Each number is 128 + 24 x the weight over the matrix's rms, rounded and kept within 0 to 255. Layers, rows and columns count from 0.

# layer 2 MLP gate, 1344x512, rms 0.121, rows 1207-1241, columns 192-255
[[110 146  94  96 137 131 122 162 119 135 105 158 120  95 118 110 109 118 121 131  85 145 112 118  78 191 117  97 159 117 153 142 162 165 118 122 116 143 157 141 133 151 106 133 120 138 106 159 118 138 154  95 133 132 131 158  91 106 101 109 106 145 139 112]
 [149 183  99 102 126  89 129 107 147 131 219 148 152 165 105 138 130 130 105 115 104 105 142 133 115 146 125 106 132 116 152  94 150 134 105 102 159 141 167 132 129 140 149 146  69  96 121  97 120 108 136 141 175 139 140  83 157 124  82 141 147 184 130 124]
 [102 119  87 135 124 142  90 113 113 148 171 130 158 121 151 142 108 139 112  91  97 100 113 100 113  98 122  95 110  99 107 116 164 129 181 104 104 183 114 150 116 158 157 136 141 115 125  74  97 139 103 103 145 149 168 130 135 126 161  84  84 132 116 167]
 [132 101 136 132 115 152 146  86 122 103 170 122 116 121 127 110 122 151 133 131 139  98 101 169  91 166 148 128 143 130 146 105 136 152  85 120 134 166 112 105 138 132 103 132  87 119 144 108 108 120 129 100 124 141 128 169 104  96 136 104 109 173 193 167]
 [ 97  80 128 117 182 118 188 137  77 136 126 155 149 117 153  89 113 179 119 139  92 132 114  81 131 154 148 124 122 120 123 130  99 101 107  90 179 107 118 111  91 152 134 139  95 129  98 102 123 158 146  91 127 131 116 139 120 113 136 115 126  86 123 125]
 [200 155  70 136 184 119 114  82 159 117 150 137 186 146 140 110  88 101 150 118 162  95 120 136 112 134 137 114 161 101 130 130 139 124 140 124 104 109 112  71 111 143 142 152 140 114 170 107 147 134 143 132 164 124 173 104 143 127 101 100  91 123 147 125]
 [133 111 145 136 116 162 130 149 103 107  97 130 162 126 155 102 104 134 145 126 142 142 153 132 169  83 114 114 101 128 125 128 142 135 139 110 152 162 150 140 158  95 107  95 152 133 101 137 163 155 160 129 148 126 164 137 125 142 173 115  88  94 105 147]
 [162 142 163 175 102 110  94 133 148 145 145 136 140 162 146  75 118 111 147 114 117  90 100 101 130 168  93 138 111 135 104 125 127 118 132 124 152 149 159  96  84 134 150  82  98 133 137 107 151  78 105 108 108 109 125 109 116  64 132 118 103 156 125 102]
 [107 118 131 128 137 170 112 144 136 113  90  89 106  97 142 140 152 114 132 113 118  94 106 143 125 172 126 141  87 139 143 154 129 142  85 150 125 156  84 134 123 153 116 152 118 109 101 122 149 134 111 132  89 141 152 115 152 155 212 147 121 100 115 124]
 [122 149 146 153 131 164 101 119 131 127 174 121 133  94 107 136  97 122 108 115 158 123  96 151 134 130 176 144  91  88 148 160 139 119 113 126 125 109 134  98 157 131 117 154  97 111 103 149 122 176 156 114 117 120 153 143 157  96 117 141 136  72 145 171]
 [128 118 137 137 156 132 134 138 105 159  91 143 126 179 158 121  67 114 151 135 156 133 108 159 140  94  99 108 105  91  99 138 177 148 153 146  85 151  80  93 129 179  39 175 171 103 141 128 143 161 122 140 162 113 149 144 121  90 104  95  71 136 112 155]
 [163 150 137 165 178 107 153  60 149 127 147 129 122 161  80 152 130 119 137 124 103 112 107 148  66 136 126  98 120 147 122 120 119 161 185  76 139 146  89 137 167 145 127 170 108 144 121 185 166  86  90 129 150 106 110 142 143 163  94 140  91 132 135 117]
 [104 123  71 147 154 120 140 111 100 122 122  93 132  73  96 122 172 135 105 130 159 153 115 145 166 144 143 101 102 135 149 111 125 113 100 123 192 141  97 123 157 130 101 148 119 110 118 117 107 129 123 153 118 161 143 170 126 141 115 117 126 130 129 113]
 [ 88 141 160 143 117 145 164 104 122 170 141 128 125 128 130  99 104  96 120  99 125 147 120 139  97 124 115 168 117 143 156 167 168  93 112 175 136  72  86 116 143 154 131 137 146 118 109 118 113 120 155 119 120  97  99 143 134 143 107 117 155 140 123 143]
 [108 124 153 137 114 123 135 116  84 145 134 133 146 126  83 141 148 147 143 136 122  89 113 154  70 121 100  96 147 177 146 144 118  99 186 132 154 159 171  85 112 136 128 157 148 118 105  85 111 125 161 138 134 117 163 141 142 124 123 160 106 145 143 122]
 [129  94 126 133 132 143 153 155 131 127 109 114  98 127 163 129 148 126 105 135 104 114 143 203 152 146 117 118 120 140 144 131 107 162 138 104 142 131 161  87 121 127 150 170 148 140 128 148 138 131 151 138 118 124 118 127 138 135 126 113  87 142 104 169]
 [ 78 127 100 157 186  95 152 149  96 115 123 133 127 130 136  85 142 173 107 132 122 125 132  90 126 161 151 136 138 141 119 135 104 126 145 116 132 135 182 130 128 138 120 119  78 132 155 138 104 120 139 144 108 175 118 185 180 141  67  83 109 148  67 177]
 [117 125 111 137  95  81 148 114 149 130 117 120 145 110 141 121 131 152 124 119 142  85 133 111 113 158 110 112 145  99 127 115  79 124 152 120 180 110 104 116 122 106  88 138  83 162 138 137 142  71 126 100 157 107 126 123 165 131  96 116 130 136 112  64]
 [131 135  89 124 143 134 163 134 148 107 149 127 106 144 103 113 210 111 147  70 134 143 106 165 136 131  99 150 133 130 110 153 154 141 160 132 161  75 136 128 118 131 136 131 148 119  99 111 144 144 115 110 136 126 113 148 130 117 157 145 137 102  67 116]
 [115 154 119 126 147 175 174 122 115 143 157 107 100 133 136 106  97 113  84 112 140 100 132 115 124 145 109 120 122 113 103 176 114 106 119 135  88 147 122 110 105 171 111 162 136 113 179 120 104  81 155 120 154 169 130 100 112 143 132 168 126  94 165 127]
 [175 172 120 141 158 145 146 133 146  92 102 111 168 121 132 140 102 115 143 117 119 102  99  88 134 149 118 145 145 117 175 149 160 145 116 153 146 131 119 120 119 139  93 133 162 146 136  99  78 150 147 141 177 166 106 119 109 135  93 123 156 115 137 120]
 [132 124  96 132 184 155 131  85  77 125 133 164 131 108 109 127 156 138 125 157 154 102 139 148 142 115 131 127 150 112  86 151 117 106 184 135 136 164 179  95 108 112  82  91 111 102 114 137 131 135 147  91  90 185 137 125 113 148  94 112 152 140 140 151]
 [136 169 130 106 137 132 102 139 167 130 134 152 126  91 126 115 140  97 155  44 107 167 126 113 122 146 113 106  79 136 196  96 112 147 104 117 147 160 100 129 111 151 144 110 125 140  76 131 126 154  88 124 127 149 170 147 143 156 143 131 113 111 181  76]
 [128 124 130 152 141 108 163  64 165 145 125 153 108 110 137 116 105 116  55 114 138 131 126  89 164  71 119 115  87 102  93 139 100 138 107 161 136 162 158 145  85 136 156  99 143 137 112 114  93 173 158 141  95 111 139 133 115 115  92 136  98 189  87 153]
 [139 117 113 126 168 155 168 128  97 132 145 140 137 153 142  99 133 122 122 164  91 107  94 126 100 150 134 120 157 140 116 106 140  83 111 131 159 108 139 120 149 154 179 157  94 138 102 120 102 103 182  88 146  83  84  82 139 116 145  97 139 108 109 151]
 [163 150 119 102 140 172 125 122 150 104 106 126  99  75 137  84 147 117 131 113 126 141  97 116  98 157 110 112 104 131 116 119 103 149 105 115  99 169 142 143 136 115 142 142  90 126 144 132 151 108 144 123 168 131 140 126 136 131 106 146  74 137 102 141]
 [150 126 120 139 170 116 120 126 114  97 163 117  81 178 123 116 152 111 112 135 130 126 121 138 137 109 107 113 155 122 141 133 147 122 136 156 106  92 126 140 100 134 156  94 145 114 105  83 148 126 116 149 123 133 128 108 135  91 117 144 137 111 143 166]
 [133 128 133 150 122 174 131 117 131 121 167 167 125 100 150 119 111 128 123 169 183 135  68  94 130 145 135 109 111 114 117 133 114 117 118  92 132 138 167 151  80 129 121 134 165 111 135 134  98 164 105 102 161 149 119 114 157 118 126 141  89  89 136 120]
 [ 97 162  97 115 164 161 131 165 141 140 150 127 114 115 129 117 166 127 116 143 140 127  85  99  76 142 131 135 120 139 138 107 138 130  86 135 137 123  98 134  87 111 125 112 134 146 114 116  89 118 127  99 162 122 110 139  89 139 126 125 146 115 119 118]
 [ 97 144 131 113 145 107 152 117 126 159 164 188 114 185 125 111 118 149 165 124 147 103 147 133 132 116 117 106 125 124  94 132 116 153 141 112  83 111  93 131 124 108 173 132 130 164 108 138 131 144 101 128 136 129 147  98 139 114 141 107 123 140 172 140]
 [104 141  73 110  91 142 120 142 135 110 147 138  93 164  99 166 162 134  70 134 124 135 174 147 113 129 129 138 102 133  97 113 189 153 107 104 158 131 152 152  83 153 102 150 154 140 147 131 134 111 146 168 146 162  90 103 137 187  95 136 108 116 107 159]
 [ 75 109  83 131 156 135 146 139 143  90 137  82 101 125 173 141 149 115 134  98 144 145  97 129 108 116  93  84 173 151 108 149 145 119 140 154 148 128 132 146 178 138 111 152 120 152 128 144 116 151 182 109 129 117 123 163 127 147 130 135 107 115 107 125]
 [134 130  43 165  97 151  99 148 136 152 123 149 112 114 106 138 135 124 155 154 108 124 126 128 125 133 162 158 146 130 127 130 117 112  94 119 148 107 128 182 105 104 122 123 144 142  78 115 147 151 115 120  75 163 164 137 137 145 140 115 138 128 133 145]
 [150 126 135  96 123 166 105 106 130 119 121 128 140 130 131 142 131 105 143 124 103 109 165 120  75 101 108 185 182 116 149 127 107  98  71 107 127 125 120 127 106 143 113 107 124 145 127 108 122 107 129 103 159 124 164 131 153 161 133 157 135 148 172 131]
 [101  73 134 149 144 136 133 150 159 157 156 141 159 120 144 128 128 149  98 143 166 146 164 139 150 112 114 121 154 139 136 108 110 123 119 112 134 134 123 154 122 198 137 122 109 152 139 137 130 129 171 119  75 157  89 113 139 112 121 117 148 151 115 109]]
# layer 2 MLP up, 1344x512, rms 0.125, rows 1207-1241, columns 192-255
[[140 163 146 108 172 169  75  88 125 182 117 104 144 127 118 125 148 151 120 128 107  73 151 138 147 148 114 161  65 106 138 120 127 153 112 163 130 138 118 140 121 149 115 101 135 179 145 132 146 138  82 146 138 170 141 157 174 150  96 186 135 156 121 134]
 [127 143 128 139 157 128 159  90 174 166 163 108 124 119 139 121  90 101 152 122 140 130 158 153 139 160 152 171 133 163  66 152 113 135 118 166 138 121 113 154 115 121  99 118 152 146 119 130 102 127  57  99 121 141 107 101 135 170 153 157 113 166 137 127]
 [181 112 122 111 102 154 131 102 127 131 150 109 127 121 140 151 167 145 132 133  98 160 145 122  84 139 132 126 125 136 140 155 143 139 146 102 120 169 143 194 172 125 161  90 130 131 138 120 134 112 145 146  97 156 116 101 101 179 143 151  99  95 126 123]
 [122 107 152 112 128 129 134 105 141  93 141 171 143  95 150  93 151 159 142 140 152 141 123 158 119 159 159 124 148 121 170  94  84 137 148 130 124 163 135 123 172 134 107 121  86 148 143 140 131 155 108 141 121 106  94 140 115 143 125 122 142 158 208 131]
 [144 128 122 147 134 112 147 132 134 140 120 134 100 120 129 146 109 145 135 131 157 100 116 123 167 104 136 159  88  87 142 113 139 137 115 125 154 125 152 114 120 131 127  76 147 104 137 126 125 104 117 143 132 136  82 109  89 112 131 103 116 152 139 103]
 [143 125 163 149  92 170 139 118 150 123 150 119 191  89 163  75 127 102  90 116 157 134 105 126 173 132 114 100 100 150 142 120 137 137  90 124 152 127  80 105  95 111 135 127 124 122 126 147 165 144 149 128 107 130 153 154 116 145 136 108 171 178 217 132]
 [127 144 118 144 125  94  91 105 127 121 193 166 128 112 128 125 105 117 118 158 127 155 128 104 127 161 138  87 136 132 176 119 142 144 185 134 141  87 110 118  97 169 114 166 133 117 149 131 161 103 114 164 116 148 121  97 153  80 102 170 145  84 125 107]
 [122 164 110 177  95 101 146 140 154  90 187 128 184 147 139  93 143  71 125 155 130  44 137 135 129 144 151  98 143 147 126  96  99 146 145 125 136 152 122 156 147 146 141 143 122 129 126 123 135 144 147  88 127 130  80 156 113 103 154 152  84 137 176 109]
 [177 155 127 145  85 111 135 104  83 108 118 154 102 111 137 144 116 125 145 126  92 138 130 171 120 143 116 176 152 140 171 158 155 125 149 125  71 146 176  74 157 163 125 144 105 130 163  88  64 112 165 145 138 144 137  96 120  87 129 129 115 125 123  95]
 [165  67 134 142 135 154  91 100 137 149 120 115 152 134 105 133  92 143 148  90 122 100 128 127 122 130 142 110 156  99 126 148 129 169 145 122 133 129  95 141  85 154 125  89 117 129 153 117 115 108 101 135 138 150 142 146 122 111 118 131 125 137 120 141]
 [128 126 115 117 135 141  92 132 138 133  92 140 139 121 157  51 110 104 140 137  95 122 122 132 167 147 154 124 135 147 140 133 148  98 101 112 108 119 107 113 173  91 153  85 127 164 118 130 145 154 185 132 110 114 156 148 125 147 112 112  82 140 172 150]
 [102 125  51 117 101 110 123  86 144 131 186 128 155 138 120 157 138 175  97 124 105 121  99  88 149  98 149 116 129 137 106 112 113  98 131 100 158 152 132 134  78 171 160 110 121 115  92 140 119 155 128 186 119  84 104 122 116 121 117 138 118 111 126 141]
 [131 110 111 152 128 139 150 115 122 163 148 106  99 152 144 145  93 136 156 125 119 106 142 127 127 147  54 160 130 100 178 116 122 132 108 114 135 101 123 161 121 107  95 145 106 132 131 175 124 141 134 103  70 147 129 118  90 116 110 142 124 163 127 118]
 [116 149 112 125 121 160  99  97 102 109 155 145 146 108 100 161  74  93 100 159  85 129 111 107 161  91 111 137 107 121 149 147 155 117 113  96 171  82 137 142 142 114 148 127 130 131 139 108 152  88 127 162 108 117 107 108 170 147  95 145 108 137 150 116]
 [111 104 147 139 118  99 129 126 138 144 122 152 108 180 148 144 150 144 116 145 176 136 131 149  94 144 111 111 116  71 133  99 116 132  98 111 100 149 136 148 137 137 121 123 161 187 129  90 142 131 140 161 132 138 159 161 156 138 124 129 144 101 145 111]
 [138  82 128 168 128 147 140 148 116 130 148 123  84 134 120 118 135 124 109 141  78 106 134 183 126 114 110 111 122 133 135 138 140 159 141  95 153 103 153 157 121 134 140 132 125 131 143 108 130  97 134 107 142 105 132 150 120 148 131 116  95 130 145 129]
 [164 136 118 107 130 139 114 139 153  92 131 135 119 124 118 162  67 113  80 125 149 123  97 130 142 120 109 166 117 103 161 100 145 121 109 137 164 149 104 123 131 137 153 133 102 121 111 100 148 123 184  76 154 122 163 122 127 104 116 125  92 137 151 113]
 [115 118 124 114 189 163 180 145 146 192 135 122 126  99 161 139 128 138 155 135 123 130 117 151 166 188 137 149 142 101 144 114 186  91 122  89 177 128 118 106 171 121 129 163  86 138 141 125 131 102 139 121 129 105 137 110 149 111 124 175 142 126 144 133]
 [105  90 104 118  86 118 117 127 115 113 134 150 122 151 138 141 155 118 110 127 134 109 144 147 179 111 107 109 112 121 170 109 115 148 122 148 105 156 133 134  92 124 113  90 142 151 130 149 146 164  90 137 127 136 154 143 119 133 145 104 142 129 146  86]
 [114 132 145 138 138 139 105 163 108  88 107 131 128 167  86  80 156 106 176 165  79 132 131 141 190  66 112 126 194 170 130 160  84  94 159 140 126 136 160 147 139  84 158 129 135 168 100 104 155 159 127 130  73 153  92 138 133  99 136 127 167 157 134 163]
 [104 121 128 144 123 127 155 147 161 111 134 190 149 136 118 104 170 102 133  93 149 127 100 130  70 132 107 101 134  93 176 141 107 137 133 164 137 125 186 120 106 120 103 149 158 115 129 154  98 125 132 117 160 160 102 161 156 122 131 110 153  95 162  58]
 [111 155 115  99 114 157 143  98 154 108 128 170 139 158 134  89 127 120 107 112 139 114 100  90 124 104  93 105 112 175 142 153 105 124 166 160 124 123 135 121 124 126 123  96 128 145 150 122 154 137  71 130 121 121 174 162 118 112 128 122 114 101 133 119]
 [103 171  88  84 115 101 152 140 134 122 136 140 149 130 116 116 153 129 130 114 131 150 126 102 123 120 128 119 103 122  85 113  76 117 127  83 128 139 155 164  86 110 119 160 119 137 101 124 166 123 121  94 149 116 131 103  95 108 142 158 100 137 129 187]
 [122  88 188 133 159  98 159  98 157 118 141  94  92 133 140 160 143 110 117 114 111 158 143 150 163  75 118 147 146 136  99 130 118 100 113 169 165 141 163 119 152 113 152 118  63 160 124  90 170 119 101 103  80 104 157 132  75 132 126 133 122 148 154 124]
 [119 150 130  92 128  76 152 178 156 129 158 144  99 154 117 148 144 107 126 105 131  60 160 173 111 137 138 111 141 140 110 129  64 125 132 140 115 127  95  85 109  92 168 123  97  91 131 115 157  96 140 120 106 135 119  59 136 130 147 140 121 117 156 149]
 [137 159  85 125 127  97 116 158 120 130 119 152 100 167 125  78 112 177 147 125 131 108  97 136  96 100 158  81 126 142 121 132 149 118 137 109 120 121 151 142  83 142 101 166 111 158 167 152 120 132 166 134 136 128 145 183 165  97 144 114 120 136  94  93]
 [123 108 145 166 156 126 146 129 128 144 115 121 121 135 116 101 164 107 128  98 115 123 137 106 103 143 136 115 143 132 110 129 108 115 127 111  84 138 135 136 109 117  91 158 123 112 184 144 144 112 137 150 106 133 147 105 124 110 106 130 130  97 120 104]
 [126 121 118 129  90 161 142 101  93 128 166 124 131 169 152 168  87 132 120 151 131 134  91 150 162 129 155 137 158  77 176 138 131 119 156 133 123 151 158 100 161 170  81  93 146 168 112 126 160 191 147  80 149 128 110 129 168 133 138  92 135 141 162  97]
 [145 144 138 157 144 116 173 102 133 101 123 151 156 136 127 107 124 132 152  99 122 127 111 129 146 129 124 147 161 116  94 142  86 119 154 135 131 135 130 100 148 108 115 163  88 117 161 116 122 123 165 137  92 149 121 119 142 136 128  99 106 116 157 178]
 [135 144 153 146 130 122  94 115 125  85 135  91 135 117 129 123 150 117 137 121 116 130  75 140 114 134 165 137 119 139 117 128 130 143 134 111 184 134 150 145 123 141  84 117 141 106 120  95 123  93 154 135 126 132 150 133 116 148 115 154 122 139 102 136]
 [116 133 178 141 148 121 157 127 115 127 130 175 159  97 135 110  94  58 162 147  93 153 146 147  91 135 126 104 114 117 133 134 156 123 141 134 148 160 118 106 113 129  98 114 100 143 130 186 123 142  86 122 116 138 142  99  67  76 107 128 160 111 163 127]
 [118 143 128 124 120 138 141 137 131 127 136 136 162 124 140 117 122 155 120 122 116  98 174  95 154 125 171 144 135 130 121 106 123 147 122 128 112 135 122  96 132 130 135 110 130 112 128 109 136 115 147 146 125 162 141 122 133 118  94 105 126 129 154 151]
 [113 137  81 153 144 150 141 142  75 136  75 127 106 131 131  82 150 136 120 117 121 138 103 152 137 138 108 139 130 128 152 164  80  83  92 164 148 126 120 125 150 140 145 103 138 141 135 151 143 184 134  85 115 108 152 145 121 125 163 112 132 126 113 159]
 [ 98 119  98 131 138 140 117 133 103 122 109 144 172 102 122 126 167 123 124 149 158 140 159 136 136 125  90 123 130 142 140 103 120 102 131 154 131 128 170  71 155 179 101 114 173 132 109 177 105  85 143 126 182 130 130  79 137 170 138 152 124 142 133 129]
 [104 142 125 126 151 159 127 137 174 149 145 126 152 127 119 110 166 144 130 146 150 117 156 116 123 155  98 172 153 155 110 111 137 149 124  93 162  75 137 150 133 141 137 118 145 135 122 156 143 108 136 139  89 168 145 133 148 131 129 130 160  98 170 114]]
# layer 2 MLP down (transposed), 1344x512, rms 0.0496, rows 1207-1241, columns 192-255
[[103 123 108 131 123  71 145 149 116 147  40 160 152 102 119  98 177 105 137 134 122 151 126 167 108 121 150 116 156 144 151 140 133 113 133 145 111 189 134  98 126 131 130 140 135 133 131 156 141 123 160 130 132 146 148  93  88 119 120 104 120 140 104 148]
 [ 98 149 132 172 155 172 135  92  79 133  44 109 132 127  87 123 136 116 171 108 124 131 121  98 186 122 108 112 131 115 127  92  86 132 158  86 112  99  98 166 135  94 153 120 148 113 169 136 110 144 124 141  86  75 130 172  84 101 142 112 132 119 144 151]
 [140 123 119 123 142 142  91 142 111  83 138 120 142 123 147 102 105 118  91 121 107 138 100 123 131 144 130 117 116 100 123 184 119 119 170 150 170 100 119 146 108 108 128 150 139 130 150 134  84 126 114 172 166 105 133 135 124 137 148 117 100 148 151 140]
 [118 125 141 149 133 183 162 151 107 109 124 158 162 109  83 147 153 176 136 193 141 149 126 156 150 144 152 141 156  99 122  93 111 129 106 159 145 141 120 139 140 124 156 122 119  98 144 120  93  86 122  85 103 137  95 131 119 142  94 123 108 116  98 125]
 [144 152 150 117 120 135 132 148 142 119 116 149 109 124 134 129 118  93 117 131 139  94 133 156 104  81 166 123 127  77  89 126 129 118 145 171 140 127 143 129 135 129 125  93 142 118 168 152 106 146 111 123 112  97 145 106 115 159 109  98 125 165  94 116]
 [132 117 104  88 127  72  80 137 164 139  93 195  98 135 138 132 165  91 125 142 102 142  82 102 120 128 132 107  70  99 147 175 166 106 138 125  86 107 153 124 106 105 120  99 106 124 174 110 117 119 114 140 111  99 143 190 152  87  68 135 114  50 130 133]
 [118 112 101 123 134 129 101 121 106 120 112 172 142 120 116  97 141 138 110 129 111 130 150 122 120  77 107  73 230 136 105 121 133 131 146  91 150 154 109 140 155 107 140 141 150 142  99 179 130 155 145  81 135 104 144  81 114 181 150 112 123  70 152 133]
 [151 128 116 123 188 100 131  88 109 111 147 209 152 105 134 145 126 138 102 117 160  94 101 143 120 107 132  86 118 100 137 112 132 140 149 144 113 117 127 123 152 123 138 179 156 165 157 137  86 144 129 125 145 134 137 122 150 178 144 105 158  85 178 144]
 [105 130 128 144 145 144 113 130 121 126 108 108  77 102 144 155 158 100  98 136 127 118 102 143 112 120 134 136 105  73  94 167 140 145 169 153 114 138 116  93 101 163 150 123 119 113 102 131 138  99  88 127 129 135 145 117  95 114 140 100 154 166 109 128]
 [134 121 172 130 146 139 193 126 100 138 193  95  99 110  81 128 100  98  65 127 122 127 115 117  92  90 141 109 110 130  92 140 143 126 161 128 164 110 159 131 133  91 125 134 125 155 161 159 120 149 117 115 122 159 126 163 137  89 133 156 120 117 145 152]
 [135 107 151 132 137 140 145 149 107 122 206  88 150 150  88 127 145 107 150 135 157 145 111 151 106 108 136 134 108 114 171 117 146 144 148 152 124 151 121 160 116 156 102 140 137 110  98 102 139 129 105 116 147 101 140 122 135 111 103 126 154 110  86 161]
 [164 176 120  86 138 147 122 118 110 104  86 114 102 115 113 147 135 154 169 149  93 170  95 120 196 127 125 137 138 105  87 154 132 174 118 118 123 119 148 135 119 107  56 171 196 149 143 161 120 116 122 142 128  92 136 123 147  81 143 128 158 132 121 139]
 [136 116 123 141 107 142 142 134 122 153 199  74 103 110 120 138 158 141 176 149 144 103 125  79 136 153 117 141 130 119 115 145 110 136 127 112 130 124 144 113 153 116 120 103 137 159 109 140 122 122 100 111 122 149 202  91 145 101 182 124 139 125 143 127]
 [ 96 110 149 112 154 100 155 122 141 154 187 174 123 156 135 159 111 118 146 134 140 153 121 110 122 125 145 145 136 118 135 129 164 100 112 135  90 102  80 112 119 142 112 119 140 151 128 105 118 107 108  99 167 164 140 143 118 148 136 116 148 170 106 153]
 [134  97 135 150 148 108 111  89 106 138  50 148 164 128 118 197 114 143 144 164 140 142 118 176 146 195 125 127 161 109 134 118 121 106 140 146  98 105  81 145 177 168 114 116 119 138 108  64  86  82 150 113 157  66 120  72 141 119 174 153 110 138 117  98]
 [140  78 139 165 128  71 121 142 131 110 179 129 109 138 142 153 138 120 113 130  94 114 136 153 123 176 126 132 131 109 128 150 126 215 138  82 159 119 135 161 115 152 129 130 152  93 139 134 100 135 135 133 158 130 123 127 172 162 177 127  90 135 118 123]
 [166 127 147 170 136 174 171 113 145 106 117 141 134 109 100 115 156 106 152  88 139 113 137 130 129  72  83 162 160 116 119  90 129  91 126 112 101 106 106  97  99 135 109 124 192 145 149 191  88 165 119 137 174 126 147 125 150 134 129 126  88 151 138  78]
 [125 131 105  85 161  56 152 143  92 161 139 173 149 115  70 122 146 135 156 127 139  88 100 127 114 161 121  84 119 127 120 117 180 112 177 110 184 154 104 110 143 127 115 137  82 128 135 143 172 155 145  87 109  83 120 122 107 100  89 160 125 113 109 138]
 [123 145 115 177 122 129 140 203 122 128 132 133 127 163 120 114 156 146 119 119 121 136 140 152 114  93 110 122  77 139 130 123 126 107 140 150 155 129 137 143 102 135 111  98  91 136 114 144 169 160 144  90 116 119 157 114 109 134 117 133 116 103 113 160]
 [106 112  92 125 155  88 103 148 133 109 161 173 132 138 150 147 142 159 150 119  89 128 104 164 169 146 122 182  99 153 117 132 151 134 123 100 118 104 145 149 188 119 143 126  78 129  81 130 177 123  89 124 144  93 129  86 148 106 125 141 147 125 136 159]
 [141 102 145 144 103 149  87 135 141 156  99 122 154  86 111 135 137 136 108 120 125 167 111 153 166 151 128  60 155 124 161  91 146 165 121  89 113 155 122  92 181  89  97 143 160 141 105 115 171 124 120 151 118 121 123 152 102 135 124 157  95 144 120 142]
 [106  96  96 106 138  96 147 114 147 126 148 121  90 144  82 135 125 114 123  97 120 130 144 156 124  68  86 134 165 111  93 103 128 115 158 158  78 133 121 126 100 124 149 158 129 148 140 160 107 125 168 137 110 104 116 162 102 122 110 153 152 117 134 183]
 [134 112 146 104 117 148 149 114 115 119  64 131 144 123 137 112 140 115 121  64 114 122 135 155  83 154  82 102 106 119 163 135 140 172 115 145 125 121 103 123 161  92 184 109 104 159 144 142 135 152 132  67 164 152 150 138 113 102 124 157 106  99 141 145]
 [ 92 128 152 114 146 129  78 107 111 109  92 155 128 150 160 151 135  89 104 146 122 111 149 105  99 141 155 102 110  97 116 126 219 146 149 137 139 153 126 117 124 131 133 154 120 100 115  88 124 138 124 139 116 136 136  99 115 131 168 134 166 172  77 133]
 [132 108 140 162 133 137 142 105 168 127 148 139 115 138 117  98 136 131 130  99  99 135 137 117 111 127 126 163 202 106 163 121 195 144 131 101 118 118 119  99 144 136  66 127 125 107 117 123 143 125 126 109 148  90  96 142  85 133 180  92 130 154 135 113]
 [167 188  97 116 138 171 133 153 141 128  51 109 100  88 116 107 128 113 121 131 147 117 113 126 113 150  97 113  92 115  97 156 131 171 131 145 107 166 130 103 120 121 151 125  27 125 133 114 147 137 135  93 154 111 125 196 111 105  92 106 102 100 141 136]
 [128 125  92 142 132 108 124 137 111 105 163 156 139 137 135 113 161 130 127 150 139 126 129 152 125 136 154 120 117  87 119 137 121 122 160 107  88 129 114 120 155 142 165 107 121 159 149 126 146 156 136 166 130 142 141 145 158 155 112 146 158 129 107 120]
 [157 130 156 128 115 149  98 128 179 140 149 157 103 148 113 125 139  76 106  98  87 108 185 113 138  88 140 128 137 126 103 106 142 138 108 140 123 173 128 115 113 137 167 127 127 124  99 140 129  72  91 158 143 156 129 140 140 126 172 119 132 101  90 127]
 [175 137 138 152 110 117 130 104 132 145  83 102 147 129 159 125 113 148 127 141 102 143 130  96 127 107 131 138 147 146 121  86 153 159 116 120 119 115 123  87 127 149  77 140  87 102 124 153 139 160 132 148 142 116 122 121 119 154 111 127 132 158 141 127]
 [125 116 115 137 142 115 134 115 117 119 140 126 156 121 110 183 123 122 105 138  67 121 114  77 104 147 192 135 137  62 148 104 120 153 130 113 163  98 184 100 108 153 114 126 125  88 107 140 134 136 160  96  87 132 146 163 127 165 133 114 119 125 118 114]
 [125 184  92 120 113 129  97 123 110 181 118  56 143 148 108 111  83 100 112 143 153 153 118 100 151 136 154 148 144 109 170 108 103 160 166 108  95 122  93 126 107 146 160  98 159 128 153 136 115  92 157 136 131 149 123 118 132 182 149 141 124 138 155  62]
 [125 116 168 139  92 140 113 123 139 141  61 147 145 135 130  97  97  96 122  85 112 118 153 153 145  91 184 157 122 178  89 120 139 137 178  88 109 119  98 123  89 129 140 167 135 139 171 120 133 109  93 109 155 117 128 146 127  88 147  96 118 119 122 143]
 [125  85  59 168 151 138  97 142 110 169 167 204 138 122  98  94 161 146 158 118 146 201 118 123 131 138 143 139 108 153 114 127 102 115 101 170 147 115 153 131 132 121 173  86 109 140 144 136 119 105 100 100 124 157 174 148 127 100  89 106 127 140 141 104]
 [169 111 169 154 131 117 151 116 153  97 165 135 117 170 141  97 144 131 156 138 121 117 143 143 138 148 102 128 121 121 160 123 122 108  84 105 168 109 110 136  78 179 100 148  89 147 135 118 102 176 108 128 150  99 125  83 143 113 126 150 139  97 135 135]
 [133 177 128 131 120 180  94 150 148 146 168 112 166 104 111 133 131 163 137 123 133 134 129 123 114 127 147  59 135 153 127 134 120 132 131 124 110 154 106 126 187 130 149 142 160 123 113 115 113 141 153  96 124 149 124 114 111 125 128  98 149 136 135 121]]